Weights of a small GPT-style language model, trained from scratch on English Wikipedia: tied embeddings.
Each number is 128 + 24 x the weight over its row's rms, rounded and kept within 0 to 255. Layers, rows and columns count from 0. Numbers have three digits each. The size before them is the row's rms in percent of the matrix's.

# layer 3 MLP gate, 512x256, rms 0.0477, rows 230-263, columns 0-63
108:127124082134163129116141155152163138107123117106172151095134087172120159141144137159164156113116136120126165141100107127134181139179147150136148124128099150115150124073159186111129144129114148
102:123132127123121141121148112110103112148147120109084148114131119112145117156120142131115115107143080117168098099101183126165116122086162151094110141109163132133110094125108103116108109111118127
095:159128176140135124105101124140119119122103139174156089126124145121179160129143118117083188123125121174108128142126141133151123150128106105116079134113118124121131155113167145132147151112135148
105:126096127158135155140118120149170164104147165127126117124148119166146131123163153124116121175109117140094127104110121123115110133120157165096104137115108153168105151085168121108119099155071135
105:144135117158142111115129058117128086104114130161161162121112136154130166159147104137140112125114113124141157093121090155129142158131160152138128083138171154097114109144133140099107126128094139
098:145128167124152132137133142127112091109127043136121079118157122124154103143152164113148117130113116147141139128126159114076116129167149121127165147112176121135142115150131164139124149147118123
100:116172121111153112129144098112124109090155153123136085136134156133110140161097161070084120106106118108109131125158170147126119128181125145122123116089104151138113078172109078141186145135115067
100:144118103121139127133106139099120143092130099121160143097113122134133090096144142098077113152155080124108112108139139100156111116150122112123120141124141123129115108139154128156122130172165124
102:106130114108128137128157112159164164162096139105093063159114162122146115139077141088121156112133113170116105144171127093116095126127115131138133121097146153109132138121104145119115104159130115
097:131133167096133145175155138142102120126144090132132130139154154147151134115109137133139109093135138169112162122125182136160110113179124120103106091105162124115145116115112139132113122192086149
099:107092100127098138140127161140127100126143104136133185128144171100100147096155098139117119125129155140120119163109091140153159113130108147151098125088127106124083126133111098138141118137175097
094:107139147121142154102126111145164109143188137146138146112083107110152125063186166133141136153138115124123104110105122144130129108139127155171118121127133106109129123106084093143114109172066197
102:157147128134105122114081136089113131188132104168123148103134141123163099110123119127117108124096124121154132135166099138107139139102142155161143125191136108125136098124095154118097116141112120
093:125082136159124128101096116091174136107083136154118098087133123136164143126070119093129083122116133139076120156127132134130116170112139128121132183140151118116127117108181096128120134105130124
106:109143120113078088166118139134130120177110129119185123136110112065109065100182136105117124126112114124140117126149083126084085121096157140125139104126140123144151159138162122157146183130121168
104:153155157128123129084110145148143105112150129124119122106127109129150108170145135155143125152098136112125162156110132100145171142111149132133129114140150123113125140160156124077109131146130144
102:125139119130142130134104110152144107167118121136117167151104167115150152164147152143104146161124147148182147189135132147193131111127131100147147159110138121111131123129087157142143120138114151
105:161156145170140135157103176137183111148111112122152127117119134184159090147133102157100167117098136175125162118144136108169149091108133117127139113161080100182132142143138147121122147134117162
098:118083143160176111122168134143167167186137132170157149167128145086123118129157085144158150082139114122138118173101101124147119111122140140161121120128110116113133123136141158147089107059094102
097:159121140160109136140138086144071147120141097105131150180147077112128155130167169121092121124157116112109133157126135136120098176117130125120111117161134099108130136102089098129158132125169065
099:090145111153142189102157110124141142178115136114141108131106115084161085084118112166131134154125110145093110153116114127145104106109146083100095131111126160144109079151161133138111137162145160
103:091174145133115100134146163102117126146129108144114103168117120102131092136103122114180106103138126114145104100126140083113149173169133148071151123121152106133107078117133112136124141112125169
101:129096144140145155129114142123128175138118121082139110193109103146106111128104117103101119139102162153103126170110139082141160132132126139111106110151132106118127112153155146148119162142153184
101:148136136126090149157088118130128100153140131117156118134167109118071133164140130098128119127117176122134150100148173151142163135131105111116081125167123132171121140126138134091122096141104167
094:152147129156143131151150173086107113130118149140108133123107140083111152098101168133161104180154118163130101116136140141098106116163137115112162155112117139136143156132129097121129125169126109
103:133148116154121130162130069124137117104120109140146139171127117161106140092126137124104167134147113114153098168122132139140099113166079104142095153085131126109093126092150115126121095136123138
095:144134143101163141178107118148185164140093155156139160127111096138143165150196105093105122156148119168123183107126118148112139115108144134122115141110141111119110148163129126131150141118100169
102:133114097084112130108092128091080133131107101142064126152105109156089101121109134137134119152127148165128122140106135104121126139146122147101119138135108122158132135093111129148132112122133149
100:108157098108155109089158132100076127093090156123145156121096122159116112137083126148132124126122122090102133107158161107097098111122095136092105114104147112109123085155104135149105095191141121
099:122132123129106165131155146128139114063089130116105094098139121128135144132093147149089180096112127163137104156137135105106131145108138098141149148113120118128140142133122119113157087164145174
100:150113126150141120126110163151128090081073185132153127127063121106142118145120153110134151155108134094124133141142101144092125118138145112155115176166115119137160094128157116133186112138110096
100:132116165134128175154136106117159160101115114084156172108121111113128130122126126163078087158129117149109146087106140099103122125114176092162153134098081122108149146133201129105110164110142126
103:114151189094113097113114094097175135103090113090125103099113155104133149179134130156116137198116155145139153125116154127109132121090154163104146170128102120119100110131110131129179093144132116
100:136117160113111124110170158088131131146112156140132106100115107127139147106127118131133140110141128149090142096066152126137073122124162130103127068070141161132129117115122128128112089116133129
# layer 3 MLP up, 512x256, rms 0.0478, rows 230-262, columns 0-63
100:118115123150116129134124135077124141139122098124169112142144133113132092088134124122106108148105158128128130114118150137180136089173166147083151170157101155115146065108154124110140134139169121
108:120111132160149175128153088135109147159119137142111143109144130176139157132136136125114120139088130090119079172114128109189128138141115113129106144130118164096102116096110080113156128134134136
095:156115157169108106120105121111114158158104146129120158131149112115110150108121141150138142128102106112134146113102077152118122075150174124084143146151143178133159087162129150111163117108134125
103:165115168118104121130170107119088097113146116158132141162106130114153102160111129138159136080150102150128139119146073158179103120155104130069102158144148137094118120149114121130110111117130133
103:183135191101108107143098128116127148117109093102144138122153088135100162109166134128177134125094123106134124134148118168149080133101171076144146124097163141119139087099114142140123122130144155
102:123126117112131105082156086163138111131108161122152158142102146131145098106112124112124148080144121144168097104163177129123149150118118073145105123115090123148136139137133123172152126133077106
098:096134091151085113093091123116097103162111127148137144150095143141105152151125139178108150128126153101120105158096152142150142131172124131127126123165092088095126117153128134131161051102140153
099:156157140142133143146104142132158131130119117132117164164161129183114137136076147107153118130127124123153116118143143108106091136122130119117138148156101140121180113187107157098110176168133164
101:166108115129119160129120123124095154105127129129112133150188106135109143123070116122084147132162138090136130133162110144155098104094089145105155076139134124128098143161131089120108108157112117
100:170154137135119136119139106180096099149120125195145093139127154122120189090140113140171148125149114150136140117133112151093116096107114110139126134132154121064128101151156134132172114108120155
100:122119132134116137080100132143109113139112145134140158082132090120080119157126123127107183089113179096127187100148167146096141128122157148126079126127132120133144127133193103113087132117135121
095:140172127133092132146120105153148087084155180138126061095114133147152137101124171123127153153131156130072135102154111125107167145099127127124136123119154073127184094122107100126095125140110123
110:119113120065107146100129096103116155182115161120145106096104101166105124130089156055122143152130127121125133138132185116148093121144146125158085118153127162106116131125140137176137135116142137
096:135095157155119140124128136109146152119118126131147125122118159142156102103171107124133127175141163108147127123084137103153173122125151121146066160150150153157090159139176113138097139161106121
107:123082140135121064127104125113108167138115120155136081159171138142102151134165122124119119156125141140093121153142123127117151135146093119131158088169102122153150149146134135126132136142119133
101:106126076150131168106095134083138091096141109131141086087133136111107145108175134146140137115107089122141119110116094178131110099132182104121146101124142117162137121085121159076154124152122155
099:134126126098099126157129152102103138118113161087091120138134121117116139127108140151156165126149075128138136119100139136146107101152101172100114095159163118154127121144128141120161103097171131
099:131117150162126122123136125144158109121113138110144108131155125140161131137100127112129148145113193127154146140103147120120103136128154080146122098138071139102104157126149079132111093120124110
102:148144095107096123090074098107081145116145159122089126108104141128126128128105122133126163147128145148121129125118147141120123108143099143116105154111149127135109098133125144084187133156161133
100:145125130153095116121151123155112149107114117094109112157153079110148137152154184121123106144131113182130177140088101126137118157162118117145102125095116099150132140122109128097143118104134099
098:125146161148103121125089125103122128135112103113118104146132081103144164119136127151142141143121091157110124151133108138111111110107126096133126120125076139156138138083138103139157098145159133
105:105145168150143096090136144111153163166110092084171130131107150111124137140081084109150141143160121126157108093149108077159068135117120127092115124135107130124150125143116160091120126145176096
095:140142123111111177126123114135102116131093079080169104139114128160115132149135094140139116121114113118116121122111133085131103121131104142128092141107144138131131079121142105106167117154102141
104:083082125131137149111116173127132128125137101118144138147146119110132127145137166142117150117154137115103149119133138155132100090116125130158122118192127093084113153146082086131142137120098167
099:143122155119111125121114120127153116131097145118152184088100109148140105142152110176169099128193130101130123113142161142104106108110106130126127177109127122164132139144118128095160092142177132
098:111118102148123125113139110151106151094164131132123124133124152150175163153111145113121129143105146136142098075104146125147138094108118130156179136124101114122125091179156138134082139169138174
104:102167131154148130127112132182194148102089112121162129087117138112140125169169118129104109091134120121133101130113102152155157131140096162135139119166155160127090148172107167125151166142094110
097:127121097137177144117109115132111129137120111084137107160112126152101116157096112134128087149139129162094104164142122126146094115143125120103136114094156161101121098109089147154174146129162061
098:171112094090125115122131107102139127136134130121106157153166088140148078135111165148113126132146153104134163154144182144085130145168112146144119180135096124076173134116106110120088111145119149
103:126125088122135127094142142128128064125119089100129120141135088132137100122154114119148155104111151127122076135153118074133146105125157164164098096149141097099160076130137176127169137138110099
097:117170146176145160110131147175129147089140125127118117150144125111149143118139132130082120057102129108140159119135090154117162134103109144147172138127120131092101129095099091099116142109181138
097:156123154135133112150123056095123128145092154155137128124118115128133095124131173128156119177153130128125089148090115181154125122104120109139092146096110120149146187131117120159089135161116142
093:145184146139120139149151113126171151157125138131112093136125126156086083136126117166144144140110153145141118186065151163158135153114133121139123102152134116150098111123112117168092133102131147
# layer 3 MLP down (transposed), 512x256, rms 0.0476, rows 230-262, columns 0-63
094:155115134103154132110162146140141141093149167099120117101126149167150114101144163097149122091097120099166118169056091172113112180146134132154116124126071138115123172107119145097133166117116135
105:161098149103143160111107152153129139118137132085124083156120134170134128171113093157113144069111126123172089138158109116134113116127125091153175088103156111119152115178121187122091134154162111
099:103165160168168121140132149105120110140151115111117123093153138139171156098155127136096149098142134099155150184074116101141123115109159127139094153121158155125078099113136102124098151112064157
100:094149148143145122148102144118096142099121095145094060109145159139112163097191154105130133107090169114131117097153135150100107136107122145136093108139117107118121139123111110102137103099117086
101:108147149121123110146103166140190138148119142114141118139164105153142153150145159129118128137158082089135116178119129100130089128113134155175154112137159173125132129117085128129143119114135148
095:156147129101097130091106132117124133160138133114104136124069141133133095110161161106185146102164074146145095148166126105158111178091134121147137089153144112155116120135073082102131097176123111
099:117127106115136137153104122117097122132139130116128162158111144155137133144127126076144171137132165129144134100087125138146112122131119120136096114125104119127146105086179111138102154156162112
099:140134118133138141115103126090165116150135161143150111129140167105113128165121142119098141155115142072166104149147145102128158109103113125143145169146092134101133104132137110090123140141142120
103:131150136151130129103115125109164116064124126107119122159148106086104080137116151131151139118118146134097127125094112175158134164104124193126118110133114126159145147121115147112182135125095130
099:140154120156101136134092123114168100147099140090093139152150071096173124127116126119126134128116142142145103147143088160111126167130140122144169140141124099155137169115164140115143128110132157
102:157120133090169109148123069102128090122142144111124117110131121103125106154148104170109118076096115091127107088129116146119105132136116129158158162144115099137106133139114134072186112140156165
097:137103135154130104114119134108126148124089067099109097147136144150156159147121117119095144105161162086099137104157096110156088102123174106161090127098105145119077115128115127117143132138144138
098:096116120106086119141097121122148099122127106105103136100101147104125135134088125132130110130111145173142112076111126137084131119161102104105096096120118201108102127105126116171130118153140158
099:125125126125132154139139151138121110195098153094114089115136165121165088111125137158124123109154118114131124111098151111144148141148136093134140148094134156184121137110095179136113137133129125
097:171156103082123152101155121164182105138115137114145132135109151114168074131135120132161145112153143126192166107123104152143109130146151123124130139112115141146159125165123053093147143105132167
105:081144117092095104121159142069131142115096149115139122120148174126155100142119098103134145108131203151123116160120076134120176122132108134114112157114159114127113115111123149114106109120132153
102:161134127117164124113087108151167131131138093157130142137129161157111104124140163098094100138101131097122110179116112074162135116124140122125141121104139098123078157100152136129118129151096126
101:088107123165128109126091112106104113124160123085111121136133168073118165136132145111180093127147153179137098113161098139134132157116106099102198142128156129122105116123115084118153113137152132
100:147110107153170102131119161118146153134142124139128137117142140111162160087176093140109100099145130105150119123100083101140182136083098169149146120135117104123124118129148179129097151079125103
100:131129152117134106145136163122157139116123125135115100137100099150121152185111101113155103178092152160145095107144146116148168095075090099103132124133129153174104124087123139136115107169137131
108:118147087180089141177151174104100142154079142112148177104103102119140141113103114143125104132109096121077127113163093166116152136109097115144109171108090085139140160109143141135102174087110153
096:114178143128123126145085126121113071145123148095138130106163161114134124150139114103136130167094182097114116150122108079095166110142123110146151138122131160159100111146109152136161122140119092
102:141118089131173125167167145135132107125152137156147086079140153156085150115149149133140153134169105120103115121103141151150107123092132123130183161107156064162111118150121134107122152142078128
105:165123145089086121158143121123138117159110131103153139081157155102126103112125159135110160156141143128104096108156097149137110133139143184096145138163100140158127146119159157125068131180143126
110:123085145172133119087156126101137165149117165101119140097133174091147114171086083116125081164141133167130085163155109142085098126120155157174126157144140167115099171168120100118147143125147155
095:122125129161109131161134162110115116141122119112127130112132100170136155110122156129139144146142170129128116148094105145114113133152111126156128160125161150123113126098145110113146142073119096
104:112096090147147140122112073113130153140129117098118138152118137128112139147067140108144114139142109122118176192126156136177148136100166120145142104151139102105143152136158094120152137098162142
103:164128117112159094155155130152141124132139116153141107120178133133135107144115160144110135095133095131153087125121167154112142117129102130135100134139197123078157131156128088124118096116158124
093:143121142162150157090139137145130134121101100151141119101122152124113138092159126120174118158117121139108128145119118148159094136108126141087143112161120110149146139139117136097148140075141090
102:142158127120129124149132078084118102152146098165160170105113078166151168109174143117156139099117096107119139151131109136147128134109133069145085142146151141172144139099103132116133131086132110
104:145163144101096155169111112120162106135088124150125118127164173125129097132164108128055072113157141124110154087112110107121114112135120137139120130129172149098106138149128124075065099124112099
104:111122160123107155135100084117179152108088148117140152158122108125124085104104146152100123115135114131089147127089112117151100110164119124161115144137082123092127149114117140149112151101062154
097:137080078129152128132155128167100129109133164173144181117122148096105127138089098095141131110096143091118109111136143115145123145151136101118113072115149138099134102129163113133107126103118149